python train.py --d_mlp=512 --norm="layernorm" --norm_place="pre" --qk_norm=false --bias="all" --tie_embeddings=true --parallel_block=true --init="normal" --lr=0.0104 --warmup_steps=200 --final_lr_fraction=0.0 --steps=4297 --dataset="wikipedia_en"
Each number is 128 + 32 x the weight over its row's rms, rounded and kept within 0 to 255. Layers, rows and columns count from 0. Numbers have three digits each. The size before them is the row's rms in percent of the matrix's.

# layer 5 MLP down (transposed), 512x128, rms 0.0816, rows 269-364, columns 96-127
103:124096186165043147142170135116136141100114143174097130110138158098159156118107128130108117127183
073:121121145113131176137103159102141093091120139158096105150086118138121132108127155134073116151128
092:091099115174170137113133151137083170130137105131181038094127143128155161113174128129091092084133
113:114106125114144135141179128202162097081133126123109122164123111097060164054103110083137116100164
087:148172085126146131192145145104114167160091152087107159104104137140114137072103102147150118211083
103:145141143126152149093116130176144137130148214078089145136117162119170094161170081154142096101138
085:135119108140115089156196123143110182184099181153130148114157111146110150113087089172072138166105
101:157098130060109071180120144147151086150099141094118104127091113202103115065148144126138144122173
115:134149163165118121094180102090203162155132176121074128105122141158143169147114147160164159181091
104:112124155108159159148112104093099108112110121157159143058161111212214137118142063181099141155136
082:113147166123079137114069146132107099084140047139153085124136125130114098165059128183146156156116
100:122106125176158097061077139192104174114109190080142135135075126138144127108118090177159099105119
095:082109098165147132110113193168116115090143126114102121147060083143129171139121115147129159108102
100:172121137119196076163130094134086077150109101082124092110131112124182101095143146166139136119100
106:164127112105078147107170152124146125162130161124079110048135139111137116132128142114125168129147
090:130124085103128088103144162129179088153123142087105141071080121188084101098168117118114133096116
102:144127123157110075147094112164132092115120079127120149093161156076160147173146077123114171127114
107:069096119125125111085141078098159103204157123143141135141074151106161183113100100121201190116095
091:095060177134107142148149121146140058109122134129112055119156097111132156182115097097106124115142
108:078158147129154103159079138189100166126122125163142127122124132210085145191157033078094166159120
110:135103126116108164144133168111084106145126139166149133163072134157161120113137173069159189061131
103:155077130128154135195144113185155063147142115099156042093157093106142158129113162146114129092119
095:133110118139093120104113155084154147167116123145085168142121126178048113096163106132105108073156
113:128106118213109125126110148124189138146136116152143127111063121096145092082166179178168128089070
102:127197141126174200079139134108150124127108185032105117123144129168135093162081081069162116145130
091:116102136122114133155088118099105094130113144141070100228102092163119107165130158151159130117079
090:118149130063114103081110163098174101115121112137156134103147177122154171101123101177154164090091
071:134106055152079138108128115136133130148109149152121152113154102120153131154058120168153157097159
105:138131118159154151109089089035076104135141092185113115126170106178138051094108073134210132083143
099:087091099177137142080188159142098098035160117124084143149167157165117147105170172143076141094101
120:131179096068127064154072108174113065086130134139107147085160178153135096131062135117153130128101
090:122168070125115141116107157062108101124148130124180186105039124109113108160131148180138130090165
105:169143118107163184089102050158141119158075096138103148112176136119132143116169166148081089186162
119:120169114092147130163158085109130127231108165153078130132176142103153150094134132165089113192108
097:141132123104136113116111066169181170151115106104154150116101161199156098173130056101091119116138
083:155157145072162173144095182077170110167095124105164132131130121132110155106082122054188139145147
094:148106127170185121148157124134141083119120174120104126158148190178113066110110146121134141145146
101:094118102155152095080190157135175118113124120144169102118094120145090102121169121118125121143092
106:147146130043097138121143127133102119197086153139105172186090101159103150182136177115157119098186
084:142164158113105077094135091133065088131146172103130098143107136171118136137145170142065156094107
109:137071129075108122098081124054151123136149168102134151124119081136156135132109101123163128114141
091:053129193055135115135060122130119116085089097138140173190163178109078104130151121141143129138113
112:092171117097064111134123065147157116077180120116207143154137164161128112106143141133074137093124
103:075137134153110141092158131104118099151140097130129147089109167169149126112205126173127089157177
092:103142123031129130124100112133124148108092121137112119099101157185155162171128127121108122156102
091:173107088132129161172128089111131163142083121157194078101170128094119167126201140153157128121105
106:135094153120136152148119115148074083073157169120142187128134201078129125087131090086149154080129
100:141131121117101114137103151101168096141090117126125121052139142109136183103098136179132193112157
110:197180118133114116132114070149076092110129099131130186156133089092124067162140170152135169122161
091:112087140200095115153101166097106086091180110087021106079164130135108152107144166136096140125139
096:147160054106140122124178108125127162133111191146124106142127173138073080095092124164156118138068
102:173100092145101100108130132136113151091167134135178135122138089115151186068113182084106169138117
099:125178131133197134099122136129195136091096130180114147088144172135098166165139108113170154149064
097:093148129080104100081110085061143154158071160122087107137130105163111116135138080153104163151123
105:143153210185093104101120121125124208123148146118143108107187101113055128106107158101120141168134
083:122179075213141097150105114143123089124068118129127133150108125123177164085081099159071092076101
104:127112122109125141132160062152127170139096108167088111112154110168106037097053118161148142127168
113:145123124092142114148136119104142128133098110117080069134078153126230165173136105134163103130108
104:089107111059148116126084182125123150140191137182144101153109105092109156105151114165135173135147
102:133169101130165140130126109065168117136079151182098162083158090129097132156129124148087126147200
113:162171190144084158091168120140157123149115176148094123098144149152086051169208116101128149121117
105:173089150133164096120130118118137162145099128121139160139106109109040083145109054128143097158208
085:078079134109124180149172156159165097127126106121126177185108086160145086161128146116131146100137
106:140170120156127150130151125143133150101133107101172085156122155155156156103176176112118112116075
095:118090166096130085095127119183137124124184086141102121129129136196197103208070063142057097108103
117:121083149155085103116113115103100129120107148104085174077094134064149126096158163103124135115088
112:208149146122144129094100062124077076117140151162154154122107168083120177164162172109146105150166
106:084136148123070045124145141135177146118154085122117143128141133060187178132097138126100116147119
116:166166154187123122160166083128114109182160121091119151089100134089138142117131078105171136136130
098:145076134145135125096123119086097144099131090110114121202104142042126165119191116116115176091171
100:156164152216113176162107092058162077129118162113128113162146123078115181110137206152122111083131
103:084153110116146086155115052166148139107128119106129170146097130161148128146162099147122072131162
099:089135110083096124151125184104180145168105054172128122094113121140164140091117170108129137155091
110:161093128129211106168115098107135091181128083183128128083168119154096107155085117108062070151116
101:130146110166161143165116131118130182189083132114105144063196134145149151129170163114142144126107
104:135132155146130139154142101123127088103138097115111120140171098093175149098154116114189107164129
102:098109168088085181118157108116124176135092091102136169118117142153167160110163110140118184073133
099:127141131067104129177168174141151121129157058093118122114117103106146124164115100099053133148168
099:110124137115099082154130129212119143141090145188112085085170092140117122152153113168138102178139
107:132153147081123112177160116134153153126081070129101144042141126134137101153146088169126169083103
093:076092143105116136132078104080145132135157135099103129119117170126103103160158092120092103153132
101:074124150166056116202134119145168139118164153098068099103176128182168158069127096115119131164123
099:115147131137099135067164150149114137118128082142141146115132130154178092113091148149120074213211
090:087151143092112140106195110135121125110159088159147166128107100137145073164116177207093177097105
102:111108056145129168135070161156120157117143105119121154162071088131154105143127117093160189107204
091:118110095182180118198130102144127133237142103077141072162093169091121101139096161143063141118096
095:141136105099106153140188071128110186123122181195120146131082144070112117088102117106136117140110
103:080156123110137069153139119086131133160106133157119134142173136118099128154106057152157113162142
102:055126117169101134124149176150133115126056142151121136136130103163107123091183171156191150146164
093:130122142125166153170152131058124136109143113126243105091175104075165119121105190148126148135133
100:088161078111188086157060134163125178135151119110113123108146159120121112092153092079058128113160
104:103158124138127127154083128113125140111102137103140166163125117117145182154091105137118125090148
105:122178091083112075141099086076155131111118231103113138121121129142071142083139145170123153099158
107:101171150168152139140119153080086180162133183083085092112110161068096143133111152097127132146185
103:115124107175112164131149145127098150133168156165147105170117095108186097108153082166151092165086
073:116123081082098106091104127091181192103190149078073126189178091154108101133108113085096136173146
# layer 5 MLP up, 512x128, rms 0.182, rows 270-365, columns 96-127
082:193097102103111161169156142086183125123124115108148118143160104128066143071081020146174099100099
086:141105124123122128081148080139131111055139128127142139029149156136148139156143126170079181111155
105:082132197098138128148157134165059161146088131137124143137131110142179073110106123209129120133113
101:124230119121181115169127112173071119167087105114144130097106113139080180140158091168125093116140
091:156173118166140164147124146113189156057154137108170105161110111104152068105126108120135138165095
100:195098138133133162076105127149106162081121084080180140135112139153118139109141140107162105138123
110:091137121132191094113101124112098162177110202167146090168120135165142124129134153139081119054116
080:114091070079138138175100174198154173144182084142190101180093125104151115163068114071120159142149
105:147098098139125127087110109162117113148120103116122143163126200092115076135169171129133114105135
097:131111177104140171125082083143173131179118109080183170128171148151093171093152118094145176144105
110:146108148101160084139165160110139119074120118098070108151100236072112070097101092125120106136153
106:119183132132152153116101133130118133143134115045122115119163074098030098124166174152143207151101
110:155126066112179124071125121136140087109144135127096156170130184110100153142156147108126134076161
100:142159143101097155142139122170114094119099113116113121127201186112125133056135105136110130144129
086:151112167129188132065052132119147152108152118026138142098157133111116137140125140124114067142101
103:109181148086151127121119132144161127097103114121132124153143039136133125173140172097121120145123
103:161111076098129103139108145138129154127116163083160149172175141144140171135134080171094112113095
101:145169116169112112090127128149118158094177168144129108152171151091116107113051152154142168160150
110:141180116111183116095140100110114130107123081162125122159071143169131125067112103129125075067169
113:147168151095087114128189110140123138144068112076134111076126105085214059119090134135153149104145
103:098158111133153143084133113134140102126077155136168176147103179114186151150124174118165197131107
099:117148136193185105084191119127130153109115081138154084157150198138180196132142138131101115128097
105:092108148130111130076143096112122130120176085151129184112154188143147133116163110133094131092129
092:094150140157132165100109133129177137117130119182209169114148158165109213163119184197080148099122
103:123206111099121099099156123073131140123150100125155165079075148092117153110111142144157137135129
088:091082145102087143104122143156148119152092147185141129161163088111151097078133113145153169155134
094:091106127095159110121062210110172143188117164154075128091133157157085089098131181113145120125052
098:079103120121151108126120126114137105129132145134160143184092159144094111100119168103105080130069
104:121115130101059119136109144137136195200125131167138157167092057120146072132143115160218133095106
101:111174164159134153079166165106166184104085086078185145053088173192096179102104156153147069156176
090:169130142152126149174103182147128134086128132102152118145173108156128078101116141148125115169130
091:120127116133135147161110143112102088092109152096065157108116155113170127138143011164174175110144
096:099143129157148099095129117141110123113154133145129181171084110108143150168152129088168114120156
090:155123144162094113115127061070121154066075162099089177114098140081135082145136130095176077131131
102:096123095141134148131181106131138130157139126140091162112136114124122090118188139172147122096095
106:182113163110136128153121142157101156177103076133117139138107124131128172152095077088092061113176
076:099085156120129084096156141074092144113137160011118132089098131105129134153135088113128138121094
112:132141074141160152095117147163128181154126082060125084123101149139144154122052171109138118058110
089:115166108146133078113158126146099114200093152133100062169149110094086161117071100164124107142143
093:132143146186125173148081174166096122116129109130100119088170125157048182149153137119126124168068
114:129126110120156132148166115085147118176120099116167088122171142069085137091134145142143138162165
101:140100190127170159129129163115070116117152112100047126117115152116147089128129099138134095149129
086:187151151166126092087114193153110145108179102165090123157166094059126068081085138142127127171076
095:079115112129170106107147170150153107149107171171182115118130141152112107147148130136069140114127
099:120110136122174163080122093135140175096200132089103166199124135146066080163146174104095137155131
083:139069127082129118129077147079157145163041113173107131135207120079101096131100106123135118125160
104:172110116130142172044159142138061154100130114089074139087079167111159143142124091110165114113130
091:082102148160193147170113106057173098149123140058178153109108148154118094126084152095174062112032
090:144117122156134101192174080144090181116087108115052101182178169098116114144138119145093163065167
113:122143164178098134148069162103095121124158132079162128161151178120067089100119078106140121094105
106:116144140092122195142084090132131157133111129103123166086172096106130103111162149136125153093114
081:130076136123126150118140101172088117105141107094180117110190097111193075084169069134126137112181
085:167081119154115123128160134123085172092104174216159086106138128123104100097094075106150130145076
110:188197125109139185132139172088175151171110123133153151086139196099087129090127150114152129166182
104:117104083119106153123148072101129160144134133133139065178169139125112145198151174156172120156113
095:160110152041133122100144131117131114152104093123087187175176132152054171123170078176139143081111
100:173150074101176114117136176126076166083129156088173109084107145120132150148162137182156157093133
099:069120121137149068071141154052140124095157120148143122132160137079100111109129097166163172157145
099:108104112123141058168108174147157126164096104125098165195140132124116173106080161148134102163084
081:170166103149190111122103142116127084095126091078169186165160145139131163139073184190151085142069
115:109118163042126161114104080109119155101133081073124178134186156192101122100128172062134129182149
083:130140146132091084147175113081146178156149136190123095124151133086100144174095103101133160139092
101:108111115104051121100093169148177116194174130127119153153157141127145143156176169118113080126153
087:092163103181068116094113133100095094113144138167183132124174156133122158128148074153175140193114
095:197099117159113099114128102108123156166105097126135171232145111197137157155078133154117103102154
102:141116112146171123067166113156043177127117118127117117104160086184149072100118109104171111145050
105:148106162076167140123100073162050117121147137095132169167130138131197118117129122111173128125061
102:122150162091162042106155119169107168108105110107115107086132177123164085131117066074126168110148
108:137130135148148110116103157178133108141150063140171113124129123197123065054185140115121096147108
107:126093155155110103176106156117079143075089059125111125151119087153102068107144062130095082085131
100:157115150111105048151108161136114144109102137116083116188171124109109139162147114116193155156096
105:179073154144238103080187119124106115131113076134113117126126099167137123139175078105045109125196
107:076137154158170191057082136133120130158166137118088138185157126119102176072085112104135129104173
099:129111073144115108098148070182134179188143069144136120102152128048105123138140090127172120077139
094:167168038124155132095114127153166097182116132146138122186136175107033137140123146141077051068149
107:125118205179061127149160108152142091112097131126126077142123112142135157093109152070168157134125
084:149110072136139097121175101125121062117116140083068096160126113158088176114139168057165151135123
107:183126119174120130111191150101105115153104151158134108142121147078123078128138132113066181130118
095:164117161133116072106098171101066146096103121118147147139115112080142104170121147125120094106099
103:173148181169141099130130147142166087082129125114167120153135060116166136047133171151140092127106
102:113150116205164130121052065148158130140101085169111186089125141145107135090130085107086141070122
102:121125152107100167121085207158165147062053145093152119130142143103096067140161133133074130150126
084:131173095128169124110070140123165144095128121108129161100127130135153179121153097093122111118108
101:128110149076122151120092085131097156144138083159101114141133087157125108149086132177140157135081
108:147171090063074146087147158153083155110099158143119134130150144078142183124123080103144157126137
103:103105186122163140126118133091108140114135151063140162101098088143141138119102136105187146094110
099:181124121109091094124151096168147171121192135122099150105113150126154107096172132162170068051074
100:173113107138159152086136111150122126135024128108162110088124116110076134071096179074137107191124
114:112118063129145117046117054151171135102185164128128175120121197131081145115143149131082101097179
096:144111121191071125111077103104085202155080122084098171203152146096076122167082100111148117077160
109:112128140086082068089192104106120148080105073118133125143161145099130106157164080137129138198097
103:162192176160105168109108071157082141104083091127145130078168098148104141084087115143130111096178
101:136137092161131169089173137114133099077135096130116155101145151146122129106116178115141104124170
107:072166146136094154167092130120121158126114134061130133167110112113117084104168078123106096135152
098:134101108078158123153101125128136115161127175166053137158129125170073156128115074107148133077064
125:158111084140101096130136163078120100123093110127067158138110129122109160119155143086104083133136